{"num_hidden_layers": 14, "hidden_size": 256, "num_attention_heads": 2, "num_key_value_heads": 1, "head_dim": 128, "intermediate_size": 1024, "vocab_size": 2048, "hidden_act": "gelu", "norm": "layernorm", "norm_place": "pre", "norm_eps": 1e-05, "positions": "rope", "rope_theta": 70900.0, "rope_fraction": 1.0, "qk_norm": false, "attn_scale": 0.0884, "bias": "none", "tie_word_embeddings": true, "parallel_block": true, "extras": ["capped logits"], "init": "orth", "init_std_qkv": 0.0195, "init_std_o": 0.0, "init_std_up": 0.0195, "init_std_down": 0.0, "optimizer": "soap_variant", "learning_rate": 0.00421, "lr_mult_qkv": 0.4, "lr_mult_o": 0.753, "beta1": 0.95, "beta2": 0.99, "lr_head": 0.0146, "max_grad_norm": 2.0, "warmup_steps": 200, "schedule": "wsd", "decay_fraction": 0.603, "decay_shape": "sqrt", "final_lr_fraction": 0.1, "batch_tokens": 65536, "max_seq_len": 256, "doc_mask": false, "train_tokens": 548200000, "max_steps": 8365, "dataset": "wikipedia_en"}
Each number is 500 + 50 x the weight over its row's rms, rounded and kept within 0 to 999. Layers, rows and columns count from 0. Numbers have three digits each. The size before them is the row's rms in percent of the matrix's.

# layer 2 MLP up, 1024x256, rms 0.169, rows 0-191, columns 128-159
109:510579446496567467494495527502535607472505515504403491598395434560490513569491574499519531454479
094:489439475434491449556515543463529535492534451458524537466398530481514447468464526456486487497462
105:463551544459495476517557476439507423556491493509448531555519546469437495466466432504619461592431
098:467531477450447442533498497522578612539446544462516572511428513513424533467589549459490508476499
096:407517494441420595470481514517531445548562534517505451487529575638612530516494562492531550493486
091:470466495454524552513489421490571551566469510461423449433398569493445489523442536619494549478513
096:459460475485551410483419482440494596504476493504501561649441442492554524576548482536562500477485
106:462553553454487507535517513397521452455475451535518412398527481468465565410490503467532567460441
105:506490487501547476464551542514516470480582524484486388494566587472506497589475533488448506518557
095:497503454519407530521509441458459466441428501511518520502580491475546465520535465516554597507503
095:506503498518584429452532575484379473489526495476438514508444460449492562528492557508531524507496
102:575647459525488535488453493527563399547579505516516491515469440501501552518522510511466478472566
101:545489448536454535527479488437454490521433531554453512417464440597518490542535566406515505477508
093:472396472464495497419505503479468491491455479445441515472511497511502536510570604511484525474490
103:497499564496528433439400503456479555480493498522482522478441495519490485521576521486483533524470
104:483550520508518453472591499577566474536463513520481423497475463526463475545522561550581471459491
095:513500533447603477472507593469419500543563432547548530471462498472489402487498521533480428419493
092:418508557507590538493548407413503484607522495501558492575553437497429470450546471451428520499557
098:539505495462478517463513435441513512559350524592459476489511543473502542487541548474443547391477
095:528456492435549513559483455513500542401488415485463524520476463542558488550513469478508468450600
098:564467429499460455516495520477495445500455481516512562505567466468504448447452522400527608476566
098:556521501449459487410491449442571588484477503523482543576637598529422515437524463504523514531486
109:490533432497507524576428486512488426532417536496555516505509443515585599562457571534415490536443
106:442525535489495542522579564505567517497544598436513431388370518508565472416542583516370524529524
104:528562544528570522510493489520392492601495467459454572328523585570558498472541484482487508448514
107:434401516452416481444550489486527487438467452572472553394354434504491571508364516454475474478469
104:456464477443555477488478552484510532509468544521564587518519513512441513478506523495496542477582
096:461539505624487418523437518521505517418525415429492502487503469472571456451398508575486482461442
094:456520439549499494494391522558467548482443490508505507523469462440513516480472534488518501557410
101:461676506483397482510539561507463522468578473549451511489442496577487524524431462476549513493548
108:481478493528572512422520492432559548526434529500461471401472451493513478552486602492514554459486
098:515554486595526516479471551514418482506512467521509523538478418422557498484565479443505577475503
098:448540386484488487484520437611466548446465512493436547533463550500475399578519557514610552510565
097:481574526459594531553512519582517457502499354492530493579541541478583533472526494502463460452457
098:433458486535503439542575427464475411508493473478546513498502489594533571431507409483474510485499
100:525528511502591451452411511514522464487479537524551527561542496454423429472483447500382371498576
097:482480455473449455441458528523516535511403443464470522519520493557452591600524437513505547525527
100:492588426472495523523485576519500529645521547596432393556462580504466487434498541550506538472438
100:510399513439420493543554551527561497436487571563483485480513501504537562545443554555457554503478
101:532465576499470455434443561400474532414510410503565426502522528545435563530538461522526507456556
098:461524494441562527516553451463492480528475500567529420483529563475499513458497531554561527426517
100:411494618561449528418448484429602439416495512510532450502532463505441509474438463497452474459362
092:470482598498509533525562487476528521436549486469516484543564535491461545490468602543532504522522
099:479436497429502400364382480453464487537407527520428521391454527510478430505560505474554528471440
120:463488605562526503445482479470464489481485466431427510459463586552523488533470511426564550478487
096:545582416445439438505476537476504466496473491556402508537625495462540564451560522517583483581514
094:437497374480439432530452547523434551621492492566557586455466366408517566489475459574473553496489
102:502493438495591451500437585515489533534506470510501518555582476439520569545613457411483497566589
098:481557524548470502464457527508508490460582419555528422463507416469522537558499504443466441542501
093:543471579529427485511438483631475578430514435473568569536437496507524528492565424554478509519383
107:500505549451456493464517450533391484558441460487525449521502602491512520565529487474539556479402
090:459553440548463444439534609490518646458427499420467495495524515502544493527491514417465478498515
094:449509552462508562438456500429462501631429469427504498469538517453412449442491498477454542544506
093:593473486465489505510494491418526540505447472510459552521464427479467468468504440535534524612493
099:488573530426515479409474510529565597432456521484479485612580423469538498530453497502513517469467
098:523492505466434504498444534468409482529460401572491529478573418431572491433413440448570489572530
102:578518549501503457501536519485557517443500441542528484469462492598614549423480619483535487480437
099:486515558502445485555496532534521490496456498519594554437469574381519467486584400498463481558477
097:544480501496549407443483457633467452596399542465507536497417577580528515433509537407530495480500
101:494471470467551400455443429458445572489555455500564610492470542529504450524458530469515446553468
103:556511499481450494488422401514491502621466458535510524474553472524502562484425535556535615473507
098:566457509567567443449513401515537558497455477434590493459469430416507555527378597504469511571452
099:493464518534505499500510434559468562473442445510527476441486497452589460488501569470549477593471
103:523444465509516439442525457532468488462425575489451574437402480532521533528485424515462510496555
091:454510524473539556483496479509500485433475396576518480564457439610521548463463612537514509508398
097:398556476408492492570549545541553441486530521508541530506503510585549475470531393567559476568613
102:553452517585555489429454557446470476534544495522494541532554463482483439591521512496518471555481
097:530525515446527456494530515379436561525549494451444557527462485482529550516571492488539494493461
102:439431569552506452492523531511557505504499507470459553436513431478573488566576503549487577420445
105:440453532482508557519484498475473516511421530538502548495520559471561599558530485509453463446468
097:520551462441483494378442539489461603549595512481537452545564498459459529427555380590414500379448
098:566522396442520525423545589580483591512600448430458445547428474494505545439480573530402538484463
099:441553466424450457509506448564492536595505514543559532570561483473615399427539525515505455505441
092:611500515466512523481354521563558512571458537573378545570564505588590451449526468567578534483473
093:453484456506516502410501540457440453470431501510455401619397534561540498460485567491529539586531
101:471482660541454476451469336502504605473566493504552526469470477430473436500536444552479439538493
103:503503483517501483479542542437559459430528551566516480524401622419480498428410553419444580477511
097:518449452446547486456435511531555466532523481516497549465568487494471532519467556589534529512509
102:557557460525528509373607519489512555466493408591392523444456549584512595598475511533468535516422
095:395498399500537427507521540473459574539464526516465453462501510441489459536486548576498447391454
100:577503424411501482504515468445551531533501596519561508554477443539548505459593456455387519498489
092:518526496443535453508370434450453436459515540506486575538515499477514488535473449575472458477516
101:566544515507500510493527518591475499466524441527510432457476468408376492519481513502523408487590
093:504537434491608481436482451507560553569540522509446553517479512475597483411499518531575606434483
106:542477518562509532538535482463485494565446412493481475491522557508538437455521460483607445479448
100:436550457486503558474496432475501478532508451552499524475467636477553560493468579459468518493505
101:421506423494487475544482506477462500482409439443597511532514578448459461508548495527419492464560
107:532470573546524459453470451462450511542574453476424434530457492546466486514596559530536421550529
104:568513585529526503414471560509524467519434437514493411509460493507393482469450479423493525547454
095:434440433427601463461565466590512494503486519537509628489488615512448448445595549504503489484389
110:460431582588471507546504613496498496570507392499452525494458582469503503537565438416517434571455
100:480408627499489493445485442424504490583565597482466572511499535472478433472449608606528478519426
097:543469457491551521468413469557491504529438491442475566520459431527556554551438561388480533522457
095:441570461550578438475607467499479498426463419560536470557517557526504466508517500551467521542438
095:422550464556503478479441471484420517487459447454381470610596523475529501574498502457509480459565
107:532534556450570503458468515479534491496474585500582551418532402565510480665533586562482449468609
100:515515460493502405526519527535475484579467419456461365608448541592573487567484476452534467505501
096:543431469502549440614582473372456470514505596467487540426514415475524558510511581571538475463546
108:545502409446547537495504459483462475509497587545505575473409588474543557385421490432431474579639
097:467443530467541351515531498498473590573510517504514481539443481501529526481544529494433531521508
102:514517547557403491525514465520528540556544552485480477489469526534573501440470578501488396558474
102:543462483389609448514517449438424504569518461502512512454399480526517573478451565566510432513442
095:410510345509540442518475386472512603550460538465497545507445427531521435386578512518486541463518
096:455492494462507478510459539479538525483430492486507542587531420467445439464541417546455538559544
099:465439529489480432630446592593467466462602517463540583506480489486464527432544473522460377540502
113:448547466498537421543535543448601447528478464564494536494410523511521627533402533488440525509513
098:516466464476454490471497494377488496450597568452471529450353493416462495502481530433623476558549
096:513476514557465513453517459545470465510405475464529513493633493537550409495573409551514462412545
101:537519394561475494530520514465558470563522523552478648470562542451490530447520471500536479546457
100:511473550485529497497436471481445494590528413456452485498472500519499464474365438518608419484491
111:545460395495546468423468391512577504475539459425395457457360559525515545544517452488610489483472
098:460530569479525483413446484562497445476543556563440466521433495497472504414411565536501591537538
101:489517490656536465475509402543504645572524490502442584583472498528568542601505434483511488481562
106:488566416508491503397449464482529518521502446510464513508501425645498455581506438481418531534403
103:473528442444538457548440539575545493508447489538530527487450549495439559464523516518524426492420
111:454536517502573533465422424568471531420553363519434569444443589472501464547439468479393573529450
102:599468578554536513480512460539480487526511522476511506520552526569462490528499578477557461517514
101:535577430346520407447558532456442496561564438503529509457526508471554496438500505505489486447528
096:518535529571477452461385470546469493569397460608488522557521477483554522404484533475427466488445
096:515539537470534451449506440443493527524576576571555555500581554439420471410507489514498525416548
096:461544542496506570448449541456428494495506482470539573442476484474462484454476528470489556521491
097:561519415588493475447530553565471558461401519379431424439524535502476536560509505495464440598565
100:555434574470517490436445482483418504619461508537441516485488515507467435386462457407645392555506
101:447556554530603520527463512516404460404492543548494485624494553460525501470470584390522478543505
105:517537487578537497403502541408463561428504465458555471471555507471548564491504420488488484506524
098:516592490510560464494509425399509507510629508495467466535428538527541549560471483544527529454522
101:501543434655510455604564476367550510474560424582523523455504521445524461506487572508465514553459
095:474527459324512505418501582571467546490425495615493544564478577504574444526450515466498453574566
100:497473473495481490440530608398465433459497482429525421495455485519525486483585458539540501560495
093:499525489482391526520503562479567504450450452496516491433556493483446606405564456579527432498451
104:519442503552444419487564496411523549431556510519562493574410524486510530464467546471501423475535
100:446462522566460521537552538557496525486441501531510463578505536429567525490526599503469566605475
100:520572527591538476546599497485441503482442492512381545526553419498479469424538666607511473509464
101:435557522454555479518565487435493423452485529583463609498489607517560520424498483550455476529470
091:527550476473442491443530526497535428502438456487524591424495446515508569530477535491470425405536
098:485558470551477463454413559573531439448476503552532559381429428446409508469497512510475450463487
098:416408558454504422452501599518515584539530466513529521540469472556461572497556492463490485448517
099:466493594555562486498467523471537503494378466501518398550519520527514486366552528512513525617549
096:490595536511428454375447498510529509540546393618517427513416516462484467481494493490472439560489
102:504478409565534568449486481428451520538445518442473563526523493515441393506571559436494541488467
089:488505462526453463559587458434507527665471507523391490403553467454413535422462475541571413497576
090:557602487438496442436385517480526501527525458553539528487535572528498535383456478468444471618505
102:408397433468612416529384441477429490451476525462580543470451531482499515493495453509623430455561
100:390463515466529521502504457517543432450497477530441460500459455494521571628470494530537548504587
096:464576502404567513475475541596439520602555425567461500519440573443570538492354520474401436469473
099:528497613425539495468488504556385576491490514529460484526486448448514494588394542548474463534442
098:446436540520501510562400553450491551464423545641525583478508549489518528452456538491458447548511
096:429513505511592420509409560516504448447475499560510492465484482514519587524477557519524530547484
096:471508611433527514528491555502494514567438453534516641473523476414532507532513488491425569415506
104:520535428604482490565484533466391510524567445412502418502469443543579583577493492490523514488430
105:464485528464407447472568424508493440466553458542492543622530545551492580535489509490470605573423
103:591476421498519506472531450494459590577542544472400433591488518555412505469536567500485551547485
089:532482486506567508466557497530474458499491563469539520560484508508525569507458547462459400530419
102:536505487497522479590508524449484513463584531518543456532504516396429480484466473479556439550473
096:454457468465525474432456486482520487437553547467412519479500487441516444574486391572547559558509
099:501486579480537472547407382452489530551614456531504471497415527475491498462527537563507440482574
111:494481426488540442519582512574498609558573482434566625537590527422577412478468560455410512561627
095:461528482426502532489485488483467604542553451553542478482506438507545484512535439459528458486417
100:519575480508533414472445581518463533535540478444491469596474467540526462521445575495452449466529
096:491501557522443547481489472549555438519419520563502520498406457444490546505447492494524380548495
100:413565444533585467574477510545479489534511467478485475623563482495519445576459414484498537564519
105:520453441514554521461603511464620474574450476428527430495466540530559519583570473529552524439476
094:477460524521518506542553500619530400566523563412534502522537461573567466537516515494504391450452
097:529476462523507536510455524420548526452429534471453546521577489457496508479458460552480506443487
103:510482488505530433504385504480511434493468347463461465496520472483565386523449474494526378437456
101:521516409539470516456459491495446551476524505532452505568414456483426482447511478524556511541544
108:416525575496587486482497522516534473501520653554416450463509551494576464464490508514566391562414
097:501543519514573484587524480593431468394542458536567538430430575445513554527521503512409449502531
106:455459467445474569482472469396532501534606508468450498506466514522459459440490405557535578505510
103:540462554528641482397560505508497562455509459529528559487559539461478421386439600454457498584434
098:379526522556537488478445506513478427555495520406604517457448434585500357496504618544489437459474
097:447451432464497553489514500496417566542404479541499483516452526425585488458446465478419470525582
102:452520434454486491412426511482508492496538567548510541504466531373528510471579443456609520382502
104:562533464427586477498409492404542568508538474533388542569528500504550541542476503500586503480515
111:412460449471587471550472543418521460546491540578447540402467458448428498513506513398561506491528
095:471497569464532449513504501524473471547524527473508561457501586468443546507542484448513567426507
102:437562435480481476517540429535442481601526569519476356537425499431581486561563507497575489559476
105:549526469492474524455535548470563549475395464527446443409435510530567513471481478564462595496368
095:676495489447522500455467530561568462458520490517451464449549568564534618440562441490476534566436
106:473592492456514541400536563574567548512542487542433478533599432540589492499482445481504502421539
105:516465438468507476519506449546472518460553436548476583524479456556529547377543413380451517519443
103:517481483615543444457473506381484513564433518478478536401504565501526372417485429547414496571532
104:516494563461523456572509554531492568484470399433457421473531527568533485465469414406461422467408
105:474481410531498404437505438508502512645488444388485482429445524485612509494462557424554498545462
102:523502480511492461565467530459513455535531536614517501517461508541511505427490555447519531589481
094:463522424523425488469533504425492573484535431543465478500512553411446502452576455478518456477480
092:509430560487535483414581544523430425555502516455453488481492545592573480390465496468533448502454
102:505469568569474473529626478502454534505500480530482479517526527510519429541475485449443490480480
101:458482472560441450558506544477495540493441488467433448563400452552497587519478385481615549505509
096:495430545557438473408446577542390485462471540483551561568533484515543449446577510444471445556514
097:538669490509504475521526436432558405486501479374481509426450516519558472436483534494583531494490
096:489476485607618566538427559455451577486543425562568542492382514479505541443458537449575449491489